Part of a small language model's weights.
Size: 11 layers, MLP 512 SwiGLU.
Each number is 128 + 32 x the weight over the matrix's rms, rounded and kept within 0 to 255. Layers, rows and columns count from 0. Numbers have three digits each.

# layer 4 MLP down (transposed), 512x160, rms 0.0595, rows 170-199, columns 0-159
079107124162126198150126118120126142098148119172163136090179078079112146133159184144145179155159136097090120134161128125118161106125111173097125098098152208133136126160134145132097151116137163152140115192147179126187123137150166072135172126126050124142093129110075080114165130200175084136120117125105112126135166117063113139131079082112143142148080121159159198141137147049113069147121124089159113101133122126074114125161171137098134093158167168127072109180098155090158129105106102
111077114122180098117080089157094106198137107171097100126105117114136154129185131109102118150138170103080061145123185070164120122139123190195187076145131104102120092127126158190134092135125163157111169102160127148145113181103153122106106151233136118114135067157140130094172153132090135138141159134102149092159156147105091117096065151125138083146098132153129137131131178155140078081176109112125141075087094108139138143123113160116102153133096088170139089135132061087092126120101114
167120088110188153187104177069144153088157138162109085134125120142194076113176124063157106103141125156100114164087137110077177155172147102097115139054123117138146108157140131137121150133084131142110128138183136116105162121155162142069151142129112100112109114054104153081102163101112143184114141095140099077201092161134126092189142141160147080158149104104137054142090090104169144117096117130171167132137139157076134087086125125107087110106078164144164131097130102094117144075080082
171080079176138143071111159135171134121110094173158098105123076137142138133105142134149105144114059124167112065087098142151057101154196046114147180137140120121088047118140100180074163095169119183132190167106163102086154161132129082185183141107130137166122202170160176123089167113138097168129123073080130130131136126147161100117146107094089127135114144139148084086065168129148126143158130110095139060113079111087116155101160119115139164111059153079132097084096162184145049141185127
160143116084091190108135169123163105115110051151133104068147136086080055165115164157202114118118124071099158137117118125106129119146102141116119132114156169098116128105113097102121137144140056127200168181167031127115145174203145100134119107178214140195127067148155164135137166110147142105146116136090146163128099111119146097108105130170095192179138171118090198122163178101117194118123154074136068145164143106124093128091128188102108097119130138133133133119084116102060177156168097
166139064155084067211108141180144104139099177086149160082129147103089066138163160093162108184120140145112116117097191163119172174136077113149068179130088068097147156134108147093159134100156118102162102076150117077192198098143121172116120142158178048161100083150129071110143145122132095109089173152126091160133141157104164149128110164120134122122172127132174141155060150066107115153094191128152179095200141124144136148133132138146193086087098165111089110134127135118067144119111092
133169135117151142108110114138184196150099100114099111152103103164098103152121164082153155118148078178112130071074063112131159157128174169120112040142143122108169177183136140185145102104090145126094131155098117155100133138093159080087154127166147108138172081152125109150106150196127141101129162126163161078120156143123118149088150130136121150170066129126170173123173127142139118144076091097192149100090120127114084123108085099076104167122110115108141202138093123154116119152135138
119125107126154112156088134116115129095133069139123122136118130081061124129122114134152133138151132150140147146062106099132138176119119068119089172123116123160087169108125103151122102113098125164104095187132139062190145082079140131122146188175069118120089139136153076114130123161187124115062118159128143106085112118180171148122147122090078129127107105118070146099102091154139159114159148159101071160133165106100164113116112110166140168113163093070130120101163136112101127097140148
132166145130054133133075140079092127087082098112084081144079141183156099129153118172147113124081217104091145076140075146086135147150133087145159163137106122085106078112070115136130110124115138066082138090177083101116097179141130159112139073068199126128123139065080139070115085088159080123203130079064092085125165119107126123129147155111170125136172165120134168096101123140117085123100137166136157131170158183115131133137148144121180093138078130100097103085153135101129129102106129
057160141099167053151130165131096102138140055111175117089129106055126116149142134151115162111119173118152184131171150184123167141056148146093184106106134124126119132135084128105111110098077038097159184109145049077111170129139120131185151194109148108111126093089099088117179121136150122117088118148149146106157148134070217124155122149114126187153159111091111117151077113138092127181109176153129105124156121151132131105142097071160117147130147099141156116131143158097149074147059143
094090198140116133104138127089178131117127079208111154098129133039167111152162122131123092153165131136068113152148146097125100104081170142095153149173100181107155090094038123152144138151129157124103054106064073135118133139152113163107164158074089116128103142113122152109155141119084164167133105114137142116117102134129124122153089136157076116118130122127127113124124124133131115124175057098174147110157061125102094154162164139164066130165110111118112179106121056132144103107115056
180127061185081143188172180100176145121141197039122143147180166162090079097171176100153104169172127165158182135079129239141132102141089039149123161117092162112112157083114114098142137115097183111103111127115129160105089128101176118152083109091112104045150149136171131134115164116163135168160128112119102095142139152101112078188069152163074095124116154159135150133098123124101137144092100138134159108098163157125185141084187114142117149077118155091073124113150200118104140127134101
106077112090181162148124100154153176156129104204162133211150134172127085125141121107131188152086154186134169182156127127143083105171135107176214145206105091094102071132163107072150117153182154152168135096129117128078131158115141128125140122120091076134125126123140152109092092140074093145154097170108153167121119096111136136155136147099129099162093146101070176100118149133087162170128148127142041142133119122128132155099147066071160132138191108125124124122125120084045114166149146
116184130109102057158081111075060088106112000099111111117152148133078119122135131104171156143119186108081176111110122169127086144098152098152157169120070095143085115135082096140132054109135133178136105128078178054142051181119112125178108147136182140139089109200129132146154170197095155136109181100092130152131165176149129112064112105134052150139090146167082126200083152134173080146137145124072152148126128126096112156065178108131171104178113104107136160156109120131100161114105142
147156169090085130102129164170122167131147116129107192195151147155151126151141121116121112158129127203097116101141100131135136119146126093065219114139149130108145130130072084080160141164145152148119120139111060141055115064121083066127137154130069163152083091128092171122137133109140152106185134122086118109124088176128125118153162149047177129124113145179158071119145185101177133135152121116139078126124112133076130094147092147233119118156179125098061092097077153092103109099137193
160130161102168105142127167139159133131146146086140101110119121133138101129118117211179120131091095188160123103126107088156153048086148111125163134196166144132147121104209139142078157146148145085157127119133170118101129147166073147172173098117073137072094182049153186095108086122148095176105180092145167098069132120176081102156157132122113127115057110047099110102110130095129097137119135127088185170130185211118107092095104137153126062118153151119098128101188140131137118098116159
143143155108096137132124192115134182122146119140092120127165101131141160120174122046115156082169122128170123082096142150103120124072171117158077163132109074148153112060058173054057195120141170132073121143083073152094145120129121095117228124151156098147124159132145107145183190174120128059128137166089099115145134117151180173089107166149089133115115186157140164146144163148139127122161141125093078187131147149098142171123124145079085135164079142162133196117106131128116151105100112
121109191078129148133135054092110149196094083092122175159135158161053065144140116063109128139133035112159103115167119173115167081112103139118166121107103104124143086171120148086129114159150121122156160154190113159177146135129159123049108085163118080151161101103103113141041145142124170098156152117109165142072104157170098108073135121149119123155143150126142075146147157160120089128173130202097080148125133133165106136164149199091163133080105175109129069129122142149107075129080089
100146115123124124170152132175110118067114132160130134165157134094118128105183195107165119114114117158178154160136104139094063087154160167075123073107127131140078141121111170113112079103094132149128218119122140159129150145108152128120137098141120139146135073205115116134165085102122116155108121124110100113155152192132065205123131103079152058162150113070071138146102154083167116120117137124128140147157135111082160149169104087161174099059179072132143156092147158112097099173176144
200081106181133148194110160089130094223130152114110104020126122135110120116103146095099137099163120102087139094122173140137155082122071165094115117110107163147125120092115141139104162093138144153140187119175141078170151088110130139197113122162108116116125157070104080131127136227113169081092102113101110137171140095127090104155121168152156071195137108120140081146092152165117104170176149147167195102122068143122095103149111179150130100100113165159076118156151129139110133121119155
087104119154174177179089154134154133119135172094112145167120110132088111150151174100157153088150148117144123084045139147168089166066153169096070131075135091120157134128169157085097150056176153150126100142143151096157123112143126095131148140166114133129141069160143094094147086164110105124143069115102073186101105125152117085114090153097099094092088097087190145157127141126151134130117138114120148092098030153151128164132144190115127169125163140115111093101067123101139121202106081
129176087133102114105155109132111197125150082129133101091088182098107175131169110089126083106122196097118087092128120133145099097097119134116130138179112152135127102149128105187106120114158084042113143138126151098032110157107127166159178146165148104121121100182104135072107082075181137085113169049142087142136104163065097192109117118092166127114113143111142124119134104132124162160068187190134118162170145103155096113089141107135111135054061112104100152163122074162170141111127082
178160118120142153148119162155140143134097125144214151149145110109137127157140080116160195100167118109116167116094110157138128175182188062131113170090071079147149198156219112076189159077144115132088085158157110165131129099125134117118084073182148090141100114100089099204140091179075153099163071107130117133169112194143128132131161084152105119152144133137102170083179124092140145117089169086089179146136081132148153104115146141122112134123159142143055169147112128104094121114143112
115142172131133126106128125130153083113185160086157198154132152103156139127123071157053094146116181188100058103050163171190114147112184108164153171160170115133126129095165097176169097134153188162123127088109228141112136093100091067082160163099156136131133130143122117133129150135131145148138125112134139157119129090091148092123080091160150102189083145134122173169134109186088151094162106124108138117128176108151164151066121112132111136155172081121138179107127090066128152113157095
125104107123074168089158186072188164101146092119119156130152086145060121158121110088100125093105126070079145088130133093138143092140133131133090051044074131176140095143195122137092162116088120094149126123149122119128132133153173130081079101087146134146182115162142134139190051051163171125117099167153174088108195184093113091163151140111136165137120155160168116121120110098114163091124161159184099168087144122168113170151141147117128186192140153121140145150087136151075110169152139
117134150161168097098130127092188157130088117132083101118107101078052126119105094150196107111113095147163117105166147114052123179111153136145131128098127069168094125098136133121192095094147137137115123101166160175121112138187167091160117077143144136109134154108118114170162179104129133194111129137163131230094098105129159113167078112109099177131163108134080115094135069147124106080069111190150159140129092127152155118134102206143116134135128206157110109194128211131106127165131132
137109142125138169076131140062121133131077119130119143090115106072122092187124148128124113099063100148166127132154136130154146112172059072112087154167152184175165121145116165149169160152097103160115179118123063185155140113140094134109078122108085142125128109182064117159157084128126112076068087093152076107141130124085144172109123127107056131137154164158141102148151042123159136122112165118119137114120148144125147165115147064159121136137172098178146127169101113163087115141129133
126121133079106124080172174156112086106117136178126138131137105155145127162199147087130167130081164082170187160111151095113142102100179210119157160121162158078185070110166134145057095145153023110090178068151081115119170165123110135142107136120131189140136081182152142085138148172128121165135160127110112101166183099124167178077158079156096109155095133134172117177177108120143138186122123126137072115128104155130134098121107103122119099094067055159150117131132089133110139065184119
149112104160111132136135121151092160098182091126124082116147152105093070109135136176125154072142074095109098189118105195144089159143137138155102122091086047153099146120138127120137068083097162121106157115163097116163187125083093131126123135126107133067109090129098164200133141056159120112120173104119102139184078127058152138147220116113151076101134134112126106119088100111089133065143122098144139148119116095114116117071153144134129148061149090135154140132112145164165133134125156
112122088150097089150162115087154086121158106100130125164120106105195170118071083178158118120121133162103163177102161092095066154138084140119064084096112213171082131134143112092121150149120128105115114117095036091115122089130149115132204102100131180109115139160164120141109077109141099139123141155122132122074100082096133137143171148128132149159175124171100130048157077145169150108094119099111114162043107144104164095141146157154135114145089116104067092101148190071098144143152118
# layer 4 MLP gate, 512x160, rms 0.118, rows 171-199, columns 0-159
101124141102094132124126154135091104179127112178118130109099086124126162134101143081109176093098170070132082069179119101179121116177157166133126099087118144143140125151127105131145137114110145115157122130102177130118112185048157047075147227126207126080125110069121165154192131155149129191065110100093155129129098065099134169083145154103132095103122164125121135090119128152126130120142124074095069115109129110159093123149100084111137148094164115178102102094183104057116146095093133
176120102133153213141136072121074147134095168146094087173104121104141131149193155075106155087172093181114084143102073186095141168171100146067160066077099164093091128110156072154115114167152119115123134114181116137148158119137114124150179088151118082090115136118094124131111145056086138140125164102129099086172102120118096086131086110125172082105169114163101172164115080110144105077137073111119104105113145172119070069108142111125139093137124175130146120159148139168133173113056129
124120135112110208053189132106068150153085098116132124084136204132162093145130088114150153133158132151176153124066123159124139154121144123133158088157172113148155157151164162130078121128075147086141102135130143171178098105093153180148155103119147108125116128075150136107160118128107134082088148140116125157130189144144120155180141145160101087053128111119213118075206122146123109112181102122113133128176132157138114178213189097105122151125133166085113158079141150136105085160062122
111166132111196138084140120154073119140135165180070154138107141152148147153076160133104089135156096126148142175110134097103132121178095114133106173092147118136104154169124080140152167100134163159123134206159116102136099103121139143198122199199119091073101094175132135131135106100129114125158173123126109153151115113146121121125143163051157142116127156101126117076165196135155058089182116111155129217171125144140111143146124131160090161102150128162137184112112092134078090166102116
181146075134097130094150096192139118125163223153187149086132144056089150120143135168184167123185147142160149112047157089145103194140184132135105102153065101135140125118122132140053087093158137155170153183122148163167151156139129099171088072080155166107142179151096145140119145095151111161087174157192173088136125127126090132077140090094104098125122111110171111111052148143115152158100076107092158152135120128123165126132074164100068116108116109151147077147143116161101128148148162
158143141140136112146146144084096124133184127166129134099068146113139055128118100189156205103123119107153152076143092166172161146161144136118127115177127125097132134116202135109126096129182135147113142166114108156127117193181143147112083129123108163128138169096175173157087143136141147089163152134131079102142123116143117127115081092166127098145127060127128110108117177119137093112104120105148114174118096075116156128110122140218183111121141117095143132139149084095177135138105114
170125144127095132156173118109128076159149106132202129146133077132113116121121126164110111114161143204057136121087147196079119169148147094169108108156162092106173074073168200158153115099116128124166173190167156137172112143131127097166101116143126091096130104105136142123145151102117128141126105152099185156117201194149115080118098165201082126180143123131090175146154127134141089131095125171078083177145094147148142069109118064147091116166153141163137127125153118145061072098116119
143094150096087144217124160115140099090104175089107102127119098156126105074157169127118112123141188140158128126174182138093190109119120132176109140137123151079128051147102163114175081120181167055118165183176098062109167161166125153127134090132134077121146204057132130123118140091145094093183106178094112057106126121151104152116142142079139125097142092118144141115121137146058129153058115145166098088084073143160055136120112163115094132086150111088056103144102144112162096100132155
199142142134113137070086141164162108155154130176152091192131092077122162144163158165117151082102135136099097073122140153086117133148101081123107127125112117132125092177104135148169156089089186161131135091137159156168172073172159144085160147111119165136041159157129128117133147070144121117144130132074133160099157134140157147145095162098113115145131109137122255127142160150120074121141067119074088057191111151160097064139104163141142075169182143114129162139193132096141153151090128
111115117109117133135138136122112139140125153143121158108130131121160110151142092075159149103111141170170148204094154118155156112117166068187111134171131141107152117180137161133111121119156135121146095096069192093116095146152108165152157235043079107168169164140090109175119134117065099107137129102159089140148112166094128110163136125183140162168148063113149161127124053138106134071157098140144102159120119085187121102138131067135133088093149108126153156101121132183109143094091149
097101111117119170115149199104156141129120164129090134094135163109117125165146127084132119102072119069124122098099094123119137140114094124156152144169052134110174107189111108115087159126190191076128160104193147156115079116072221098139094064101145133094164146181112141134086102071075064110133086191115135158103137087101117188127142148183144093093104157137079145163118089147088124096086128148094138110166156169151145154109115141148120128132138198087129092112114091137111119100120182
110163099117103149107080168137144126149086131143121096094167175160155143124082133050144111154167130079054174093099131139164132159133074108145161191155134064085113158112168102122114160124123151152096122091120164158166165161095161109139100125119114208096128188092106151116171130120082138090116107105131066161120130150103144174112150149126153129081100145136012174131091118136093058136159132117125103150086128148100106132137136075072167154152147126112165133141110156160129137102140127
079165093174140183099129124108125133071119125183124164168184175117167116138146132136099107119125041177141120182108116095106085188157151137117201168126085137156125139151143102131148203110168132162142099166143178178142106118132109169080169152092121148132132198168117155127104169131166154090116136143219153186088068123134199170076124158167094079151168174221205135106135146146115109204098103139154128117141147104101091143134123092184037144104138129094112076142137107068130150107139219
122166149087133158125092136120083176121112188160126164102129062075135145123099133143127148122128123229138139184118128151088184198178133155168181093134155170153167092121163151101086141102116139155143071127128174135110174183191135172087147097102128130093105135146155134189101118130167096119115162093107115121139128120128125116155145180179191131067128104151153080072150155194095182126115118104145120082078161179110107082115125134104151101112134134080080089170118101148060128174176157
106171112124074108069088098095148048129160154143126126097097084106065148102120097156117147096126103151095096126099085141114140185104131121180110137121134134156180108079138105145110133150094116091135116085110104126135088170130132130205120130130097171190135169118144144102095179136098158144086143175137106180134100100140138119144127112139125126138167102181136217100165166129157132112084089153090115111140201085079131126059134120090137094103131099069093099190154121080088148151109136
129119111085157112094103110094199104122107115073056108150168041161128149118158161081053122062124104139140160130162132120144150185096142164143160112174078082132131097119145098103132137062099061073101121132075149109116037178145080148140130126145153126217083173125162113108105145165072176107097149125158087155128144125099157159130140109104039091148073106106211104131102101127168166153132097111147105134123066096127128125183205131125088161136147171154125104159114121126143141107090181
128171143172154150154111105117165147133111129146170125174160144152109112125131130153127142113155167163125089110161150127120118062106189201104171124083080166131124147103104086116162111144150114081127107119083147093146143148148167132082122151143160080130116126127128134160122083159147148141087138045113115122149166133101131150083071146098157076119115133071126174160095070133115097145145047095124122169084112150072146106152059175181093110087105077095118089143107105186097132170122153
144141116108087110138140057119172083126117190087129156114139116175076177157161129138141126072158138102126043126109098118123162156126113142100130155149124141119130125129075127132113148068153108139115101089157112086135120102148139059133113137125110067142142044112202106098172196140116179141133106090076128190111155118132161164116163151048137109055149149128126106102125100197135094106129136129146137089152155140122202078090140112153195180132104141141174103182108157118090127148137144
169112159167118122125136087070104109176172113121122084082097122083141146179094114122118139138141139106111172152115165145157120073071138138101151045137130222188117074119133165090072155093156194091148109125144151098097089137099150124162116088164082176115071160100111139128145125168165149147106127110114059127114165113166118100119076234099069115142131123123097096181149153146178112156186157109127169136121113120102122168095104152139093092118141078172131171156143163161158148132119117
049148095140096087122107055026142097165133147117098148116062084143142130182175157144087155157130118075138139159159165147160179102138109122147147093147079163133066186181122078170091186155098177130176107114166157118125147084101178164090140170114150148116140163085143152112148108165152147149150109142068115180088144098134172116109139110138138165130132101096127114142131096105133098134129174093097136137174152175135204095057076117099091144114105105154112140119141133137119076152140143
104143109118079157108133127186195106151100118186168131137149128168082179145151093147179153126169113174078188167110090122178111140112125121104171142146176162137180123142127118175149141095115129124114093111150087177110083105118104073164109161186071135114116097052093122120105075170119072125093119138140076170153129162107101133103201088127131148162108060136118101163155112100211147109107142138116064122072137095150181096077094145102104076177160136121185130135138128137122063130138136
153084105127157125167180136088129137128125136094101149223125154157138156127073095132141102069132094091192096187149159077188117174130149138111148156185178109143130182115098141125126181116137097069155121144151117117167123100118100160106103093163101098118119129167198124127096139185170110128143132210182112124094093139184162125106132141135043097141081142054128173138152214102126112067136187115171150124144164181168151115140144101132153090099125149083109093139153079139166102109146146
116103080082149120088124070092123178150081147122152094119091148107145063092157140148131164176148141164173087104145152098126133088110122113124114106115098112131215118137076132167073115140102132079095187134152111121109085067180157121146152122114075141158148161155079130096142112123112132120170160145091129152114133056112126120144080192094113082135180059097121135107167120138158107138135121124129130100100127135120102148070107100149119140122111138146165149158091108119083128180109155
090090127139129130214140137091148143130150122142103167086112156163192113141191114128135096106110142133163080152095121170152076141115110139127157113179149127108097117118149095085042139138091128144144127127100132121195134127199049171126114154192140157135153140166109155106194091098128129128153124125184126114139058164146077185080169126146118124160154124102103153128143144146126139122059145130163122189089157141128106115150149147163036089085153173119111117095162076153162052135107219
168100180094097159161144131078127115136178139162142136151115136142149154101159123190098119107187123153169180171108147128168119120075078137136033076088173060151114146098080135136180131126193123148141161141152222152117109164170144135154130104189108054143100131168125106086161182185095144134142145119125169166123114101116137126130112158089169126124136189164112140099102094128065069120143139069168107100118103120126090140133137175098134146170097149108101106161156152120128138183074099
116146116131122102118155177129129095172126147111109157111131128181140138071117131127119138213171140084202162167134129141149093113177147137164084113149134116121161111171108153103135108105090106145165169125162143122130148091118209183156156108160144195142074122129070127116153166153138144107112117149120140098121107137147158120151113121144123146111111143115121078144123200141159034116141110138059110129104152207122145206155139132079125194148128128119157188150194098108115132156098085
133177074152137158181075143126175120121153160169105140102121081099175108122110172118068165121148130147132161085106090174122079195137111183171125124174105159131131125113111145061191158095042118094130099129196141204128135209131138136108155115123133169154095125135145122148115077158101135092110147104187158115188121077117128136151141127108175182130082107089113112151136175181109104117162122120137108146143106152141140092136122174195127176131165098082142098066140143099109085096167142
111165133153156123147169133051139119093150133094139128103119168145073133175177112129139107117089143143141157100163134136155126127101136057184086098091136136135133134122079114175143172091141165192109104084088151166054096134168130134166145111063121147093135135129179167153153152108115192104127152124131142093114080212107136163141144052067113135115115105053116095098161138087131101113142127125146103187096190106139095084147121099193111096121081145150152058150100142117146126161139156
146172176112140131100171095174136118131093140143123155125156113143102154097144127124130125103180185162184080118144174176101118107143171114092181092099153180107124129058168078137119106178120114170118070109131040170153118114132153095175111109147080140099064163095108197149094170145129103119133116140144145119147095142091123141110173110071128092124177123126095119109220096119073139149130124098105096184172125142166124097194112130154118126115163136058151154081099099123176130075134142
# layer 4 MLP up, 512x160, rms 0.118, rows 171-199, columns 0-159
239114119168125129106135190132115101217136166117092167138105143192166098139127123134140123133114105102139152095115127114118032081145134102144068139147131155152094125115160137071143165085094149099089140064074170094144160118130102126159152147175101115159180121048135140113147130061155122131127104096112114134114127101159112117138130127156100144107188122129141053112124134151204148119110175155048111170146098147068138173076133082141192147108130140166121142109062120142141153138110108
174093126082105173107159092133151113115167100097081076094109178157105108130181138125138167132120113115104130070108106150127086140154140146090123130047116144116142136155130133145091128120134160117124136146150164118133090118160127085103170103203104165119125152092124151116053124103149084087143106110193085094127105171103152129110115112142108138129110108149133149126142160123119188132152100114101184160135140142177123089125130061049181066027173141138076141098154135186171122027158094
129153119117126135134104117125134084119150118103169135152092141172214143075139124133087086177081145112167089105112105097135130049153135146125126089126162141129122179077122088186094096108152044091143175160112112205110174097136135164124081084160088157127100142161104144124083150133144143108120099126115123191107065186135192117132079181124152175137171122167158083185120128211187145130079155145096107084155113126068121175113056157082112098161135178124200118122140085131173065140163101
148143160134170156151192139097155132186119166100093146118101131117101169171155176135128151129168136141115064137144055112133165037176116087137184070149077061102136106097130107140106106120084138038128129156098116125112044154099132085134101122182154083107091151119164134107118132064132150194207131120141103093075105145148123195092147154123199104130125133127143117102060166142142084127137144135059148107186134152133171142073106139160100197126154083121138119135147092167153113116126135
082107081125178097187145130131137118095104152183099149094156178101106101135111144108100140125115107155147129200142150109190185103125064138117077143104153135132068102129122111167157143125127125103146140116147176131098122136149153093086162093109162134111164079102180110134124162091143142083175101079177135088167168146098164098135061166161175167100138051132145106177040154097103043163147145149079148133065131142141111131120169109091100053140136068109158111145061085145099089164185084
212076135101098128125111145133139112161118137130116088068143141141108123153163129101104088181083139148105143179114122115156093148166088169094129148121188116141107140100152107138137133162112121080177079065127112174134111136146095068152151098156113139114137169045146114143113139111060096183083083125115120114104125124090110186122148114078148129132151179096147106144150130134165160147164139119068151120140122166103198118110104099069064081143109132109084156113138141150134120173167127
176110106093161145202117165162162158117181108136179120110113169143135100084146141143107156146139122103127162175127114086131087108150155115126149141109099176104185099139049099129164084120171112110141173039110130161150155154104141155179091117145133142126145110112156075117130185097113128138168126080087115068102091174098117131142080152102144167053159183116138159150074075117112119096168100105110161084140115177175160098175112129136121064164106145137091130113143072142106073129093152
122124138100141060143104167125125155133108098108132108167142103097095126080145184123188108127128086185122134081122067202110150116136097154106133129084135108102130097164175127088151105133129103080142063206122181106127093108169111115095149153182136161176210139159171131135106203111158167180107151135122096184151149128144170140094167178152133115089143179118169059146122161072138141215174157101136121130150128116140164122110156110123107143135061153096137120145101148095126118082104114
092123094131126139114132132073159089116113137136188131162161147133135154125128131106200107085094115121173100089139123104171144106212131099133143096129112128140152144079133146067077139125120165134164164134117148117091117046106147160146131128113143193134145117130134175133095137128105159119116178137139140084074116104094137118131134123154094131100089145088080128131172052116104142107123131158098130026150077107151093166150106133073159174142241097128177164164142063144054125077175187
142065083128096105075124150149074111138143155118113108112087113127100167089097127097139199123130155232112115219063145148145097071186161112146119162174144129112095159156159084129109120099138175073139116147116179154112098120145096136157171126163079148130168140154134070160061094161074144087158109126165108120157161114080102142090134128109129119137164063110099119141079127107109093127080153200141126135117078127112122126099107088050161095114200062099163114142104138140149143129099145
086096118128160109153079125122136105146107130149177188065085096125091127115112127143110155130121156164108088096170175111183148113110071036148063086104118155056112164179130136096123063161120141121183158129146155112165089083143125151155105109182132081131174130117149179065192133105081075120159127141102099124151190120151103135101118123138156165092058074122129138127134136148132112101190186125128095178145126157123118142115166105164145147195185121128195150173135161104145175093127063
106076101136122114174101124130134149129142153134174075080107115139100130117166181093124143136135134194189115074115105133056145150165131161119109091165103186159142151126169161160139092120162073134101192142090110127094104138122132117133098100146154083155140070171168187104129133101142140098129157220163167147093111121166117148061148143131173090166139089128121140117138149145095108150095178198143108121128148155076192097094117143122109055068197114128130113153098116114124140129091119
059168146131113179128122150115140145153143152165128136156116182138111155147127124162162139117134154170098096149108119054117146141145072147140147183168116120081094088158134165133111115166203138110116093172096131134096169116123086133089031100195209193144144070104171112126081096090203113133202095095157171124147122101109178156067120172109160095105100156165198140091077171110142127218095158107159118120141160153110166071085157147105060121152105155073129110117098117091106121097139146
131113147109188095105141136180120154133107093116104075162175149138136201137162097083131145183156145129108072188111109171157110125066132139155118133089105100119085133148142171136171101162090106076136141084202113154168105172129189125201071147139120111162167102107128119074115136105112127142127143100161106153136094112136119161215139139092135155123103150124057148170087129101103129162149146135134123195137099091107116149209135132138096158117128175157175189088135111161171110169124122
135178126146144171126147071138148153150082123137111153143177101151091160099170156162161125126106057100183164150114125154052062117113056147135180127143145107176162165105132136211147156154141154146113160089180095122099121144168120168195166103159062137136112119153182096166128142024133077097165095163133149166123100084134152113168160181137098189129171158138156091116146107131134170174087116142136138076162151136138129152199102143172117090118126093135097204110079152123130145101124143
085097146102118126140134161141100134146093157108130047159136068174154136133153181070141151076108155108114138150080103156150107134099130169116169120154130087113140102088058127080135151173150177135157145174104080183080067149102185123108108090121159162150143084124146087081154090167188131184133113176155093084127152139187152154083120135144161189077148158097095131112128161160081179143116095091101123176169091133092128119082143124160148132141121161156088090202126156139112144102138094
111152162093116158065142152148158136146187104136149154145149087074156118137174147120159136149109196179129102142144127107124086094177163141128074138096127138175123128081144084165146107050132109108123160139099162181140086081087156141102200151131154139143138083116117139146095098167097181155091119080155101106175130132119169142205110093155196064103139103104137198141139081124103178080092105124160150165108102157178155094143123056133091116171124160108107103165098118124093149154127129
135157091169112162146069112150214140142176118133169129125168147123141112127166138141133141135165112117093082148146179146139153169110112158144079104159156156073102089160114176176204162114159147109109132151162114123146161123137091103144161109144085142111132115122209101107090160081144104100157081129070164142072153143150124129091118134165111068155154104172174149149123151134118164156123133110168082171102115142107131115072151148190121102163076103113096168112144081062156133128167167
081100114112162137152099136162141136062168143151120136207091147128150173113144148088122101158094123171113121095132088133128140143101113116208122156103070109138188146118136152108126097152158084151186122173087144101148111182047194121095172152121188139127132137111068157156117116123106134098181187104134072104154126121102143114071135115124142116099130090097157129082135125095149122082120149133109055081049118121106159131159187079087154147115090117083083115140130115098119119118147209
131143108150104132156139115093088171155105074106109126142104149147102115089177105126137099199179114136141149126131124093104137115170081163156196129210115104105122161113140094139137128221122120171121177114128144130099203122159192162146114157141126053070167086101119120138113099117108179116118173126087133200113178104105136184122161147130128125120191105157120123126057180101087098112073136143098093142094083142074229090142152068084104141129151018170089154150142144139107114121194121
175161167132126151095134105066199137160103136122081157161159130158129169160127143121080176156144082110087149158117113156142130150138135110169113139155140178158121107179140098115123113136101097125128119142111125124175146154091127088172119097161126088161152088060099090171098056103096089121102106144128163209125123094156108118161103122138144125195098107116111095125125144174168181123095173109142132099091119126121129100149130094077165121132198130073148141054147140073092175097055127
096076152130184133126114104169100106100133103182094078162134214119142123156084137136109126108138160178112131122163145066085168126104161117171196094139153103162074124119097197182148133117147149125175135130182086110181126086107110134103108170096102138095175044113148124065160106143170114074138086134092093172120132124133114118206190044149165147090067116097144080151074150122105098115190142145141181106149171131137081104139114132168126138076118132145161102117156099066112190147110147
177126105144100161089143142144087130087190104126071112120184149130169120158090212094106162116114166069092143161107152125164194157134117104130139141145146108121171113124168160125152168094148112167167115139129117085141172179168139104115093129087116189148132132176098090140103119153125118060108099176112110123138100124127114071154112151140120134074129140153125153140124124133083185105125094102121134132167079127129159134158109111060149101054128144134185125145232090128134168169167147
130165131130158122200127139169087058161110142148105113181066108173118099119174203121148103122105109149199116206168134133134194095126195116173089109199127079091113119079168131110132110103173114169127147059152147166143099145094100136142129126157130105152106149097169143123066082139102097182141123127134150142136093138158177208110129111101128150142145147067158142131122131170102140111107173055105099130151099098183123130110129180155164175060134146144119122100111165151182127115092127
071082132169108106094119128225140085102090079157084063111185186142157168130140134135168166170136135127124154131133162143149198186162125166177138118141166123080096185111159138184150155202198113172146125116101107148147097138135189129105140127107143136068156120107084150136157187079111185135093084132099154169166105158074148118155177133125169095134133073138088072110106112102124096111120127145111125177093144117132130146154143139166114122075134131121153130116105104100169104088092092
144157112134112076160139146071117152110120090132138137095044105122106132171183135150112113105101145139119120143087116148143153172149115105076124121115160115164157173157128079114184112099170134102147090134113090112120132106216128134107123110138135131161124250154166104099103092114105097151132126183043149129103098064131163096108139141123152159118096084087159177127142122130175114097165121111122127112162114118142156107116151163195185086127137157169100138161112157132166109141104137
099146164143092174166080184129132089148069119093134081192098126130134107177125144129146187084124102064132149136124092093122109142157122170106138135161189145089212149169131076065106182164148143127156137125131085149115132134128063102111139129142172105142122119148135132158136114054087149087052220167144170127065139120134099208158057109133140134125091128097128181124132140170080143163133105119174128180055121109161070163150141110084172092141017190128130185137115144173160125091120082
110088101120109139136120120143121099170071132116121139094180164118176190148106193156110148166151150136121152114128122131118104099188116125084123067126179167116130150108158155207059107167124112114121112039148129112126132106069061131121143090178165126121120164119128106135134114104125142081133134099196146124112105132116055141190111169098090134155173150140117098072153143121152097168093148093099089128094193129076126103151097129131126116154105109147086059167109118107131147117140165
179132177153144178105124147129129184088130179152141127152158115144148082144140089082083166137116154110098118075171137121126147156144124081134195159158083095091177191124100126091133051108145152139120124206117159163129142110166113074106134120171136075121124139102113144142137109169147120193124087165132145144131089119172107162105079153087122158101118100127079159148074113101150133142131066200162160167119119155086158159116147116084132144088135128115247126143090073129105084111110097